config.toml
num_hidden_layers = 18
num_attention_heads = 2
vocab_size = 2048
positions = "rope"
rope_theta = 10000.0
init_std_down = 0.00621
decay_fraction = 0.288
Each number is 128 + 32 x the weight over its row's rms, rounded and kept within 0 to 255. Layers, rows and columns count from 0. The size above them is the row's rms in percent of the matrix's.

# layer 6 MLP gate, 256x96, rms 0.227, rows 185-208, columns 0-95
size [ 96 123  96  99  90 107  91 115 117 110 107  94 115  94  95 103 101  97  95  91 103 100  97 103]
[[133 180 139 132 105 181  51 108 150 161 139 111 181 131 141 110 125 161  67 109 173 167 128 156  80  96 108 113 124  94 120 117 141 131 143 126  93 102 151 141 125 155 115 171 122 174  58 127 120 111  62 147 102 135 200  99 113 172 108 125 140 192 168  74 127 137 133 101 102 174 101 111 183 108 122 104 140 184 106 132 189 108 111 178 125 169  96  89 137 172 123 131 175 160 133 100]
 [129 176 119 156 129  93 148 103 140 124  96 100  82 127 140 196 156  99 162 113 164 115 142 164 122 119 127  29 115 171 166 177 148 144  91 157 132 118 133 142 118  99 108 171  85 133 141 130 148 182 103 173 133 105 120 154 142 114 174 163  74 156 144 136 127 197 131  97  85 176  93 108  55 128  95  78 169 184 109 142 112 139 150  72 107 126 108 134 134 139 157 103 173 109  66 152]
 [162 106 132 107 139 177 132  90 111  75 120  86 128 126 119  88 126 119 168  93 111 139 134 124 139 177 175 158 108 149  91 117 119  95 148 205 115 102 156 119 169 138 169  99  79 118  95 164 148 106 140 161 153 160  80 153 107 115 155  87 134 103 172 210 125 141 187  95 101 127 171 183 141 103 145 153  89 121 198 117 162 171 157 184 105  82 175 134 142  79 160  99 161 118 121 151]
 [129 141 110  91 155 141 115 180 195 101 137 179  44 143  99 116 101 107 131  94 113 160 157  57 115 176  91  90 139 155 141 141  91 123 151 172 168 151 133  89  78 163 113 143 137  74 124 133 114 114 147 111 145 121 132 119 166 122 145 100 163  64 139  82 106 156 164 108 171  99 153 159 171  98 127 161 121 117 107 103 160 128 128 134 176 123  43  61  85 128 143 136 113 172  75 125]
 [108  96 116 116 137 110 137 122 117 151 141 161 147  60 114 131 155 170 118 129  98 115  96 148 122 130 129 134 165 134  82 163  75  79 150 172 224 183 108  79 119 172 105 141 116 122 133 180 176 107 164  91 117 113 130 170  97 136 160  91 108 160  70 119  93 192 137 144 175 143 141  60 127  90  99 141 137 149 129 149 153 110 198 131 184 139  85 177 109 116 113 124 146  63 123 120]
 [192 120  53  78  85  83 151 133 101 148 114  69  86 146 100 113 118 145 126 140 129 107 116 153 125 108 125 166 203 140 110 104 108 118 131 124  73 134 154 134  78 158  71 130 126  93 106 144 100 140 118 177 134 181  92 115 131 141  93 102  55 152 114  94 133 106  80 163 150 111 104 145  91  95 144 163 170 146 180 125 135 121 158 177  76 149  74 136  82 167 141  76 103 121  82 112]
 [ 81  91 117 141 180 141 114 132 120 115 100 116 101 100  74  91 130 147 143 157 130 146 169 132 138 116 129  90  85 118 147 143 147 113 135  96 152 161 104 154 101 134 153  97 203 135 103 151  86 112 140 115 100 159  92 173 106 132 193  94 108 126 162 205  68 143  94 118  50 165 150 127 124 150  36 144  95  70 123 179 133 189  88 148 150 131 151 174 160 141 136 121 122  85 109 143]
 [136 174  95 151 177  97  68 107 115 123 168  88 144 135 133 108 141  56 146 154 132 134  60 158  80 145 190 132 110  66 136  86 140  89 127 149 113 130  92 113 163 129 101 124 129  65 112  87 146 129 110 186 107 133 100 134 146 191 107 101 159  95 135 170 116 124 163 139  67 129 181 157 165 118 116 123 116 168  75 178 179 121 161 139 195  98 154 134 151 143 113 126 112 173 135  87]
 [132 145 183 119 116 134  98 124 153 118 100 151 102  97 175 133 180 131 162 100  51 152 110  88 118  66 122 143 104  95 119  67 135 107 169 221 129 160  90  97 174 112 160 121  98 176 157  76 116 159 133 114 125 114 111 155  83 119  72  77 126 104 130 177 175 161  97 114 147 122 155 112 149 214 132 135  96  98 157 116 178 127 125  99  83 143 134 151 112 178 116  97 117 109 139 129]
 [117  79 126 113 143 180  82  68 148  74 105 127 139  96 134 106 140 137  78 121 108 162 103  99 182 109 125 107 148  86 129 138 175 179 137 103 120 129  96 153 140 156 180 136 111 155  84 203 108 185 142 143 144 125 132 146 187 213 140 142 104 142 146 139  91 152  82  92 102 159  95 103  46 130 176 143  94 113 139 120 108 148 193 117 119 103 200 102 125 109 159 117 125 120 138 144]
 [147 148 155 160  72 109 135 166 174 139 107 145 162  57 113 153  70 145  99  42 102 123 132 131 117 223 138 176 111 145 188 125 133 165 177 112 111 167 115 113 172 148  71 133 175  82 140 125 109  75 156 174 168  93 106 155 113 112 101 137 155 197 167  76 154 119  94 130 122 114  82 145 106 108 110 118 110 119  93 121 125 113 148 162  97 179 137 134 134 101 157 138 112 122 125 136]
 [149 137  95 113 100 125  99  82 190  94 154  98 126 108  94 173 129 148 164  83 127 171 122 161 107 107 177  84 175  86  93 125  98 186 120 171 124 115  72 181 165 154 195 113  97 178  92 111  94 115 105 130 126 145 108 145 117 116 124 165 108 115  67 114 163 117 111 130 103 114 106 121  85 170 151 122 141 159 119 158 171 143 128  78 107 140 226 142 111 116 142  67 125 110 106  74]
 [121 129 125 140 173 183 119  94 142 124 132 107  82 114 132 171 106 173 135 147  42 153 125 114 115  90 164 147 156 150  94 161 136 143 156 117 112 107 127 167 137 184 143 143 128  63 119  88 158 148 100 175 171 142 117 130 133 109 118 163 134  51 124 188 141  85 132 107 137 181 115 143  28 138 130 130 146 168  82 171 123 171 137 151  88 150  71 159 122 142  59  94 158 120 137 108]
 [142 124 146 143 151 174 124 126 111 109 131 181 121 216 138  71  97  75 150 157 104 139 109  80 124 159 122 133 109  75 101 130 125 137 152  69 107  99  97 112 199  42 150  95  84 139  89 110 151  80  90 152 136 144 120  97 126  76 145 129  76 135 144  79 182 100 206 115 121 119 163 110 122 146 163 151 103  88 136 143  89 128 141 115 143 158 106 131 109 165 187 121 111 111 133  80]
 [ 87 148 199 188 154 143  60 129 117  94 159  73 118 134 178 117 115 175  75 131 106 113 159 117 132  78  84 141 109  22 109 189  96  83 119  93 125 120 118 155 128 143 131 135 150 133 147 108 152 149 149 134 158 144 170 125 146 119 109  80  99 107 128 160 153  54 139 164  94  82 133 127 149 144 146 100 138 159 102 120 146 135 138  91 114  85 159 102 201 140  99 117 186 124 119 110]
 [194 162 192 149 166 117 148 176 164 155 155 133 139 181 105 118  85 163 121 138 165 138 167 105 136 173 134 138 141 131 218 154  93 130 106 149  63 119 139 113 156 134 178  87 136 139 138 104 127 171 101 222 169  94 143 154 127 113  75 129  96  87 108 140 120 111 122 103 171 132  91 109  89  87 118 145 135 148  75 152 102 124 183 116 100 175 138 120 186 124  85 129  97 135 116 115]
 [ 82 155 110  81 139 136 137 129 129 122 153 114 128 184  86 179  97 152 133 110 152 145 141 178 147 152 139 154 178 134 107 150  47 147 131 104 138 178 106 115  65 153 100 195  61 161  80 150 171 121  87  83 118 128 139 121 108  91 127 116 114 118 110  93 165 164 130 157 170 177 137 103 189 142 151 149  87  76  99 135 142 144 122 109 142 116 151 179 116 156 102 180 126  67 112 190]
 [ 74 141 134 105 102 129  67 168 148 139 143 149 149 134  99  67 130 127 184 149  78 111 139 185 143 117 124 117 139 109 138 166 126 117 149 169 131 165 152 131 151 139 126 109 114 154  84 114 165 117  77 106 100 159 115 145 140 118 173 128 170 205  99 155 144 160 142 156 106 120 158 151 185 150  61 129 125  96 137 103 215  50 140 146  92 158  87  98 138 152  78 109 156 144  97 195]
 [134 102 147 127 229 134  83 143 131 142 129 123 101 122 104 149  90 156 142 180  88 154 113 128 125 100  89 135 135 157 115 172 166  83 108 150 107 191 107 113 113 170 107 195  48  93  90 135 121 142  94 173 124 161 156  99 155  72 175 116  70 141  84 171 129 123 120  96 129 135 119 157 119 142  83 116 157 146 100 115  95  93 196 178 107 157 117 178 146 110 128 117 138  98 103  83]
 [118 133 157  95 151 113 164  98 117 153 150 125 108 104 131 105 168 197  94 158 150  83 110 128 130  79 136  69 109 164 189 148  77 156 150  78 162 151  81 104 126 108 127 104 103 101  91 110 163  65 174 128  92 152 184 130 175  93 138 150 190 161  93 175  73 133 162 117 153 119 117 101 149 118 144 145 145 122 148 181 149 139 149  75 141 125 117 132 140  65 112 111  90 100 102 203]
 [102 107 113 179 117 185  76 107 138  64 156 146 158 139 139 124 102  78  92  65 107 155 137 116 130 136  97 119 106 121 161 120 138  52 179  84 128 192  79 139  70  92 147 146 145 123 138 104 129 144 138  62  97 124 106 132 113 156 158 125  92 193  95 144 148 150 109 135 153  72 127 118 108 103 134 128 122 139  74 101 104 114 152 157 169 169  97 153 125 175 149 153  40 147 169 115]
 [161 142 184 119 218 151  90  83  42  91 153 146 165 174 149 117 158  83 189 176 119 151 108  81 135  57 163 148 150 127 137  73 117 106 132  68 122 101 134 151 141 132 108 165 117  95 122  82 111 176 108 133  94  94 188 104 122 125  92 128 132 166 122 128 132 124 119 128 149 184 147 119  85 126 111  97 117 128  61 111 180 138 108 118 151 167 110 140 111 151 127 128 154 173 157 135]
 [148  98  83 158  96  96 115 151 142 124 160 170 142 162 142  98 170  70 128 171 120  95 104 108 107 140 143 167 112 102 122 125 194  85 134 130 102 113 130 170 134 111 115 149 145 129 156  92 115  67 124  99  79 139 150 130  84 142  97 125 127 152  88  99 136 165 137 141  25 155 134 128 175 160  84 159 135 100  74  90 199 145 198 205 168 135 135 137 142 163 178 115 138 129 143 137]
 [142 159 154 215  79 122  88 128  88 117 179 124  82 142  94 129 123 135 145 133 138 134 109 108 168 122 124  69 114  94  51  95  83 153 119 102 141 124 137 139 124 114  78 204  74 189  96 109  88 110  92 181 156 124  99  95 121 104 158  90 133 119 197 132 152 104 102 126 113 171 159 100 101 159 155 172 132 125 122 170 162  62 170 169 142 134 130 117 108 124 102 124 163 156 119  96]]
# layer 6 MLP up, 256x96, rms 0.209, rows 185-208, columns 0-95
size [100 105  93 103  95 106 101 108 113 107 108  98 122  92  94  97  98  92 103  90  97  95  94 101]
[[124 106  70 110 151 157 150  64 133 153 106 155 127 132 149 124 121 138 157 115 139  75 132 105 200 130 141 141 157 109 112 136 181 132 127 118 131  79 178  82 129 118 199 205 169 144  68 163 126  96 127 127 137 136 168  74 174 143 140 151 176 139 180 132 152 145  87 101 139 112 125 106 116  91 158 177 115  44 158 115  57 161 118 154 143  85 135 141 153 130 136 168 117  72 105 116]
 [ 62 139 126  67 144  88 186 172 119 120 105 179 135 143 159 100 120 153  72 127 123 153 128  89 163 124  93 175 132 120  64  66  73 152 132  90 154 101 140 130 132 167 143 143  98 174  95 177 133 156  86 114 122 136 167 159 177 130 113  90 145 159 111  80 125  82 143 150 128  99  99 165 123 130 190 136 134 158 141 113 191 177 105 141 139 138  51 141 125 110 156 113 136 193 116 146]
 [120 187 161 139 162 117 111  87 123 151 158 110 179 150  88 146 165 112 145 150  75 110 122 112 150 155 124  60 139 100 143 136 133 112 122 111  94  88 187 226 156 154 135 120 131  91  80  98 136 124 119 186 158 142 121 156 119 182 158 116 123 124  84 168 172  80 159 110 148 157 151  84  83 134 163 204 143 122 185 155 123 141 117 171 149 193 115 119 164 115 132  97 118 150 160 163]
 [127 167 127 154 131 142  89 156 150  75 112 130 138 163  80  62 137 137  99 191 119 150 136 166  99 128 167 110 136  88  80 143 194  68 145 147 128 124 103  96 123 129 120 157 103 177 161 161 130 108 121 102  78 153 143 139 125 110 154 110 189  83 166 176 215 153  79 136 146 133 134 142 164 176 148 144 133 108  89  58 139 161  82 153 143 123 150 118  76 172 111 153  78 131 158 108]
 [140 143 124 125 110 154  90 186  75 154 155 150  99 176 115 125 123 114 126 117 133 103 101 131 141  98 137 136 161 135  78 120  92 132 112 122  93 130 165 104 142 105 173 146 152  66  93 173  86 163 161 117 195 135 148 159 152  78 160 175 113 186  92 119 124 106 157 156 206  88 120 176  93 135 132 126 166  69 179 123  99 128 110 142  69 175  92 106 164 142 166 173 120 179 184 122]
 [155 118 150 191 156 130 123  91 139 156 131 151 142 166 110 111 126  95  75 168  99 115 126  38 146 146  95 148 172 109 138 137 151 147 153  82 212 134  86 136  82 172 179 132 143 133 141 172 126 138  92  97 147 112 133 168 142 140  91  82 126 130 130  94 187 122 153 122  77 167 158 173 141 112 197  94 174 100 103 130 152  47 112 120 137 181 141 117 113 147 161 131 165 172 138 118]
 [ 76 109  46 130  88 125 169 113  84 100 150 173 144 112 134 108 109 201 147 158 129  96  75 148 121 124 110 115  97 127 168 160  95 127 139 166 110 100 131 145 119 121 161 152 109 119 154  53  93 181 194  94 105 153 105 123  90 149 147 111  84 125 176 166 145 138 178 136 139 135  68 122 133 117 111  50 136  83  84 122 124 125 128  97  94 124 155 192 147 110 125 139  80  98 152 177]
 [132 155 102  94 139 160 181 124 178  93 183 182 120 183 134 126 176  76 142  80 165 110 145 113 161 112 161 106 138 187 155 169 102 174 128 144   0 161 148 158 136 131  93 111 153 147 129 107 113 116 122 167 139 195 111 123 164 120 182 158 151 171 154 110 117 127 123 155 166 143 145 120 139 117 159 145 147 122 174 108 107  56 132  97  88 153 141 113 134 108 105 108 115 139  98 138]
 [195 133 136 141 167 106 121 146 161 118  88 135 110 140  95 168 110  90  99  57 169 173 125 113  81  98  78 119 110 155 100  92 160 184  64 132 167 119 141  93 162 163 140 141  89 127 130 171 116 108  76 121  92  91 171 125 131  87 109 118 201 120 124 167 114 115 127 141  77 181 149 135 180 149 164 153 152 103  54 168 128 113 165 152 110 134  79 149 111 131 154 100 128 145  75 102]
 [151 130 106 142 122 165 126  77 123 116 140 152 139 103 162 160 139 146  71  88  98 129  85 136 107  96  89 105 140 130 151 106 145 170 136 151 132 115  97 144 147 141 199 143  88 105  99 182 127 122 114  83 183 167 144  88 125 159 165  94  27  74 159  88 118 107 154 122  97  99  52  89 117 131 123 122 139  85 161 139 193 154 193 123 110 125 152 136 172 136 126 124 130 139 204  92]
 [144  98 110 132  74  96 142 147 127 123 162 136 128 110 153 153 127 101 134 133  89 126  94 110 133 127 170 160  92  62 199 122 138  43  95 128 138 111  52  49  93 123 106 101 150 112 151 139 131 145 158 109 141  72 143 100 108 165 172 148 122 154 146 107  70 156 137 137 118  86 162 142  85 152 131 106 156 169  74  31  98 111 149  91 110 102  71 108 132 125 125 107  86 110 106 129]
 [ 86 125 113 112 138 147 140 135  15 103 156 115  84 100 118 115 130 115 121 121  93 115 107 104 141 184  86 132 110 158 129 124 144 173 117 128 147  65 189  73 125 100 193 156 124 104 115 127  91 114  59 107  62 131 150  87 154 122 107 104 103 148 186 116  87 119  97 145 101  79 120 162  84 116  91  71 137 101 149 178 114 103 142 149 154 124 121 166 156 138 158  84 173 145  92 146]
 [ 80 126 101 154 126 118  80 143 119  93 102  47 108 173 119 143 131 118 106 153 186 107 162 194 139 164  93  73 110 181 167 115 135 113  93  94 110 177  95 114 153 145 110 136 156 140 111  85  92 121 103 186 112  31  97 144 138 159 131  86 141 138  83 136 156 170 107 162 116 140 120 133 140  91 151  71 101 131 112 163 149 176 139 141 127  52 154 128 117  69 123 138 101 114 142 104]
 [ 80 161  96 145  94 186 166 100 157 145  82 150  95 123  95 130 181  98 104 113  97  87 150 123 116 135 108 160 156 144  99  82 180 134 141 143 139 118 119 128 118 105 157 113 109 126 161 133 118 113  57 116  95 153 147 112  95 157 139 118  75 109 171 106  78 135  90 178  97 120 154 156 131 131 163 118 168  58 133 147  74 194 131  97  95 158 132 196 173 178  75 156 123 194 142 153]
 [118  85 119  94 153 129 130 127 144  81 114 155 118  83  61 121 110 138 167 117 101  81 154 117 127 140  86 147 157 139 208 145 139 108 192 121 140 177 172 105 109 123 103 166 146 138  80 119 235 150 144  96 149  90 158 167 149 155 162 144  86  85 124 140 123 154 173 125 181  80 126 120  99 150 170 154 101 112  90 174 159 138 142 153 144 153 143 179 123  68 150 152 124  82 163 136]
 [ 89 117 147 113 177 116 102 147 137 207 134 161  90 107 163 103 122 151 119 127 122 135 119 145 161  94 119 148 161 150 156  91 142 113 113 128  98 112 150 129 108  52 108 125 131 114 122 123 116  97 154 197 151 177 138 187 133 145  98 147 136 160  80 115  57 132 150 115 193 159  99 158 121 106  36 111 107  99 154 131 134 141 169 132 135 155  95 191 185 122 165 205 181 154 138 105]
 [160 112 169 212 138 116 104 114 135 119 154 107 123  77 146 142  90  63 173 148 127  85  96 140 126 136 126 102 162 178 169 122 193 178 122  91  90 145 124 101 203 106  98 156 187  97 159 143 136 126 105 160 109 137  85 136 141 135  97 100  90 144 122 117  98 151 120 108  63 144  58 127 132 165 139 140 171 149 117 115 158 130 162 141  72 105 134 109 146  99 133  54 187 166 136 112]
 [130 124 114 112  99  90  52 179 146  95 143 107 118 133 145 137  93 110 187  96  83 123 170 100 135 135 132 129 180 116 162  89 118 147 128 138 148 203 157 108 179 158 101 140 146  88  52 175 148 112 118  98 146 171  94 150 139 140 152 126 167 160 144 115  92 166 104 155 119 129 187 146  69 151 101 150 148 140 118 118 140 161 201 176 117  53 101  93  78 142 107 120 119 159 168 102]
 [187 113 112 168 158 170 131 109 113 186 168  85 138 114 157 106 172 158 116 193 123 134 160 108 102 127 160 140  71 108 143 157 191 102 128 151 155 112 125  84  71  57  87 120  29 139 132 146 141 109 165 127 152 131 178 149 102 115 108 140 100 155  87 125 144 130 194 124 164 136 116 129  83 138 159 125 105 140 112 100 142 110 163 141  92 166  98  67  87 152  90 150 119 153 166  99]
 [ 54 111 110 103 132 110 139 119  91 121 154 142 126  93 181  95 116 134  87 128 132  91 100 149  97 116  93 122 103 131 199 134  89 136 154 113 145 148 131 199  91  89 142 134 129 104 122 126 119 118 150 159  80 143 154 106 172 117  77 124 127 192 123 212 148 116  99 132 190 116  87  46 141 109 105  75 132 149 119  87 130 131 160 125 143 101 183 150 109  80 145 132 118  44 171 155]
 [172 156 164 104  81 163 147 215 140 144 162 114  96 108 156 122 154  79 159 165 158 183 165 115 171 158 124 120 137 131 131 127  87 145 128 164 174 123 144 135 120  62 167 112  94 157 141  91 138 193 158  99  71 115 174 124 116  86  98 135  96 140 118  83 118 163 113  90 195 129 188 125  95 189 158 138 125  93 110 118 116 144  87 114  84 108 153  84 153 141 161 100  83 120 112 101]
 [ 94  66  70 144 181 135  97  83 145 160 102 136 147 101 103 122 117 122  99 124  97 117 120 165  98  96 126  95 131 137 110 167 173 148 112 100 178 167 125 112 118  97 106 112 151  84 104 180 130 163 135 141  89 162 147 134 126  95 117  99 118 169  66 104 150 189 121 117 149 169 102 109  95  62  80 134 142 117 118 138  92 141 160 169 126 171 146 185 194  48 102 152 157  78  79 141]
 [ 84 163 114 134  94 144  95  66 114 156  99 105 125 155 131 100 136  71 196 133 125 118  94 129  99  31 127 171  30 192 101 145 167 141 150 119 129 112 154 128 101 172 143 129  90 167 144 118 117 114 136 151 143 122 150  98 141 133 138 105 145 122 113 173 123 123  87 150 150 102 108 158 114 173 136 102 171 150 105 149 121 122  86 155 128  96 102 108  99 119 210 127 100 169 121  41]
 [117 120 191 162 120 135 160 149 119 101 123 125 134 158  96 123  86 121 154 130 125 167 141 116 165 118 144 140 115 129  71  90 135 153 213 129 138  88  81 143 127 127 143 220  88 155 175 158  77  72 111  86 125 158 147 115 106 141 136 109 108 155 122 106 165 184 127 182 120 167  97 140  84 137 193 156 155 102 151 151 101 126 141 122 113 151  89 224 109 161 152 102 133 110  72  97]]
# layer 6 MLP down (transposed), 256x96, rms 0.197, rows 185-208, columns 0-95
size [ 94 108  96 104  89 101  96 104 103 107 107  96 103 100  94 103  99 105 103  92  99  99  96 106]
[[ 95 162 147 112 100 187 124 189 152 130 133 113  64  90 130 103 106 144 147  65 173 132 141 153  88 142 122 126 114 122 109 115 128 115 158 138  82 161 159 110 164 119 121 163  29 121 107 205 158 175 122  92 154 132 184 128 145  52 141  90 103 141 112 117 125 121 111 176  91 119 139  99 124 136 165  92 100 153 122  92  95 131 161 176  98  88  91  84 145  64 119 120 165 127 134  92]
 [149 131 123 146 158 159 159 117 120 165 139 130 163 102 149 123 179 135  99 118 155 174  99 130 106 149  98  43 126 152  96 135 125 172  70 132 114  83  96 131 110  63 140 145 102 118 115 152 123 118 184 166 139  66  99 182 123 101 148 180  95 158 192 145  94 182 144 104 131  97  96 119 150 118  93  95 108 145  74 134 120 124 127 139 189 222 125 133 117 174 157 103 102 144  68 142]
 [116 150 137 131 128 118 132  59 114  88 124 101 111 149 191 167  83 159 125  76 120 113  77 136 167 134 160 102 121  94 165 157 101 120 189  97  96 111 108  89 111 104  62 168 114 119 160 143 146 119 165 129 167 138 139 165 191 108 155 132 146 149 130 124 195 143 142 104  61 110 128 146  82 163 112 149 105 106 127 108 127 106  84  92 134 109 161 155 140 107  47 123 131 150  28  88]
 [137 111 141 147 201 141  83 107 104 161  89 184 117 130 105  92 191 151 104 111  80 185 128 163 144 139 118 142  66  90 131 165 134 135 130 178 161 165 215 155 126 128 171 137 120 120 110 143 134 117 154  90 103 137 122 185  99 178 120  92  76 109 116  88 116 164 147  78 172 136 117 107 176 129  96 122 135 141 114  99 105 169 123 126  88 124  89 145  67 118 127 134 119 118 199  67]
 [ 67  60 142  79 109 109 109 101  82 107  82 102 186 104 119 173 137 130 112 102 125  92 131  90 162 125 122 101 166 131 143 183 176 129 119 114  75 113  93 110 140 162  96 113 134 122 186 176 104 111 139 152  97 151 135 150 167 163 155  61 147 170 141 102 123 108 153  97 123 101  84  79 118 125 141 100 167 174 114 101 178 192 184 153 186 111 122 105 155 100 104  70 118 118 118  99]
 [149 163 163 125 127 159 123 104 146 188 150 175 156 112  97 120 197 133 184 129 129 137 140 108 124  82 140 142 151 145 102 148 135 122 131 132 146 124 170 106 138 142 132 137 145  62 121 111 131 101 164  51 140 127 194  95 106  85 106 131 139 124 161 178  77 194  75 159 131 178  89 168  92 134 143 121 169 124 154 156  85 130 122 125 128 122  97  74 173  72 175 156 170 208 110 151]
 [ 94 118 144  98 191  87 102 119 139 146 143 108 124 145 158 123 162 121 153  93 135 111 183 157 141 120 135 106 174 132 139 144 159 103 110 117 183 135  92 140 153 113 155  93 123 179 123  73 181  61  61 119 107 127  66 158 116 153 128  84 108  90 112  87 161 112  95  80 147 127 106 121 138  96 128 121 135 131 184  29  81 176  87 145 156 129 122 156 123  74 175 160 146 174 122 168]
 [109 147 128 170 183 120 115 116  96 102 141 111 153 179 105  81 140 174 158 149 130 100 109 112 105  91 134 170 136  75  81 137 137  90 155 168 129 194 162 145 145 164  69  71 143 108 103 175 117 140 150 186 119  88 112 134 179 129 114 133 203 131 107 127 110 164 130 153  68 155 155  95 161 105  84  90  87 109  61 112 118 144 204 105 145 153 139 116 160 138 140 116 138 169 114  78]
 [161 184 159 141 109  74 137 123  46 159 128 164 182 112 171 120 144 100  71 144 120 122 133 164 149 126 154  63 118 124 115 135 170 113 164 168 177 110 166 163 173 124  89 186 114 106 115 101 115 140 114 160 133 107 156  41 152 133 122  53 120 105 134 142 121  97  83 118 124 134 202  86 111 177  85 105  91 128  99 105 109 141 137 132  98 166 107 126 134 121 143 124 187 116 142 172]
 [131 145 129 168  85 139 151 132  89 144  98 176  77 123 162 102 183 109 152 113 130 156  86 155 147 166 209 112 115 196  89 132 165 150 168  95 141 109 164  90 158 147 122 215 104 171 120  98 136 136 101 209 124  75  71 134 145 109  73 123 124 115 107  96 129  89 137 117 146 114 132 123 151 133 158 132 104 104 109  91  75 162  93 138  97 134 179 140 139  84 134 169 120  97 169  98]
 [153 135 123 168 118 142 106 185  89  99 210 189 104 140 112 145  89 136 151 127 120 132 168 105 124 204 103 116  62  93 180 136  74 113  95 104 101 140 115 191 130  55  95 140 119 113 158 128 140 115 176 187 120 112 142 152 148  86  90  90 127 129 105 157 159 171 142 158 203 110 108 136 157 134 156 110  85 129 169 112  64 120 145 135 152 129  95 106 129  91 149 133 148 127 120 180]
 [190 105 147  78 123 159 131 109 107  94 161 204 120 170 144 147 150  99  51 130 125 175 190 126 161  93 168 151 125 126 169 137 117 154 136  66  67  87 159 119 155 129  78 152 110 142 130  80 132 115 109 106 154 101  65 176 159 102 161  68 107 148 132 142 140 118 125  90 118 145 170 146 106  96 188 121 126 120 160  92 129 132 164 171 148 132 139 149 172 171  90  88  98 148 102 158]
 [122 111 107 142 129 136 133 127 132  75 118 132 140  96  94 172  97 158 118 153 121 144 126 135 110 102 103 163 181  87  98 162 168 116 154 143 114 118 127  94 111 117 119  97  85  64 140 146 157 161  99 152 149 176 138 110 118 109  99 208 141 134 153 229 181 109 154 114 120 170 139 127  52 136 158 121 190 159 120 159 211  92 148 144 152 178  84 103 158  79 123 129 152 159 179 126]
 [153 123 107 110 127 105 149 100  84 151 108 166 175  91 118  76  66 146 136 132 188 122 137 163 129  83  96 101  45 158 123 150  95 184 129 123 105 167 163 161  57 167  74 104 159  73  85 121 127 195 139 138 142 109 145 150 187 130 116 158 152 170 132 187 121 131 127 131 114 160 101 163 133  91  74 140 184 156 140 132 150 110 136 145 151 140 154 131 115 140 202  85 131 122 115 142]
 [182 113 100  62 154 122  93 130 120 105 147 150 151 162  78 137 147 172 109  93 122  96 158  83  73 119 106  83  83 143 115 138 141  79 135  69 141 157 128 141 107 126  85 156 122 155 130 144 147 111 204 129 175 113 138 151 164 106 136 145 120 106 117 136 192 146 117 135 200  86 126 156  57 165 165 121 118 128  85 192 133 141 186 114 131 170 133 116 108  82 132 142  65 104 183 152]
 [120 173 117 146 122 177 128 134 108 147 161 122 133  91 152 110  91 137 136 119 174 169  98 140 172 171 108 169 126 221 156 128 183  85 167 139 192 106 154 121  95  91 146 112 162 159  86 147  80 149 131 139 203 113  68 157 155 127 116  99  42 124  79 141  62 112 136  96 130 120 123 174 159 114  75  85 107 117 139 127 125 157 118  96 169 140 152 163 107 143 162 120 160 147 143 142]
 [122 158 138 110 142 162 192 112 123 120  71 120 167 100 106 218 126 174 138 139 133 121 111 113  86 107 156  91  55 153 140 205 123 147 142  92  53 136 163  79 113 117 104 140 163 120 105 132 158 162 113  82 128  88 103 163 100 105 144 135 110 110 127 195  60 108 125 120 125 122 135 104 116 145 123 151 157  72 112 132 199 128 154 148  68 138 129 159 108 122 113 147  91  69  94 120]
 [ 88 107 133  51 113 112  79 152 127  87 129 148 144 136  70 186 120 156 115  93 131 114  96 232 119 133 151 208 134 159 139 143 129  73 195 188 124 114 199 193 146 128 121 161 147 157 139 166 109 134 116  83 130 113 162 180 131 111 163 117 102  97 117 149 143 141 135  90 148 115 101 118  82 147  98 123 108 122 114 197 142 147 131 174 132 121 152 140  72 133 121 150 142 122 151 123]
 [100 112 112 172  79 147 152 151 128 183  93 143 121 149 125 160 167 103 134 130 119 128 177 178 108 152 178 139 150 112 101 148 120  88 125 165 144 126 156 161 124 135  91 149 138 100 133  48 146 114  88 136 126  83 145 123 119 115 121  54 144 149 198  61 129 165 206 168 104 218 127 165 128 125  89  85 143 116 146 125  74 128  59 114 109 172 128 114 121 173 120 119 121 171 137 112]
 [137 178 112 119 117  90 189 138 109 105 144  99  85 100 111 209 138 142 131 132 108 114 128 206 183 124 163  76  58 142 169 167  67 141 124 156 136 149 137 157 125 105 136  79 165  70 101  71 167  98 131 115 127 143 164 176 156 120 118 146 108 135 103 120 150 140 140 164 185 128  99 138 143 127  92 160 161  77 110 134 101 149 144 146 122 137  80 142 146  40  89 101 111 111  95 150]
 [173 105 101 122 199 156 135 141 139 132 125  90 128 169 133 142  55  93 118  64  67 120 136 149 116  96 170 131  99 108 128 161 125 153 165 123  78 149 139 187  80 159 134 104  95  52 137 126 158 155 124 144 104 195  62 120  98 100 138 123 117 135 131 104  84 127 175 106 114 139 155 142 109 148 112 176 113 196 150 131 103 198 130 176 130 126 119 121 145  57 106  90 110 159 146 151]
 [148 148 172 137 156 133 119 151 129 103 152 128 138 187  98 168 145 111 154 155 140 122 110  53 109 116 183 156 129 147 140 188 149  74 131  89 103 152 107 124 180 157 129  67 122  93 109  87 129 123 159 129  75 153 161  91 150 108 149 176 200 193  83 133 168 134 132 127 120 152  79 121 134 117 130 138 126 101 129  73 150 175 138 100 132 120  85 196 157  63 175 154 142 137  85 175]
 [187 136 132 138 117 105 149 141 151 111 183 131 120 110 138 123  84 109 119  92 172 112 169 123 136 125 130 125 148 151 133 127 165  87 119 118 104 127 180 129 158 144 182 140 139 159 135 118 108 189 202 164 135 135 151 102  81 110  90 149  91 154 131  90 168 113  69 101 123  79 118 159 130 145 114  29 154  99 109 143 129 151 144 127 167 138 140 103  95 148 132  14 115 137 135  37]
 [117 123 134 111 136 136 162 103 103 174 106  99 112  79 169 111 101 112 161 143 168 166 130 112  70  69 163 105 135 155 181 130 164 169 109 117 113 187 134 136 147 149 151  93 123 131 146 151 172 159 214 125  83  82 142 161 136  47 112 194  68 204 121 134 168 131 155 174 111 105 142 155 103 119 168  82 140 113 103  96 136 102 109 129  88 137 108  78 139 137 115 142  86 126 163 152]]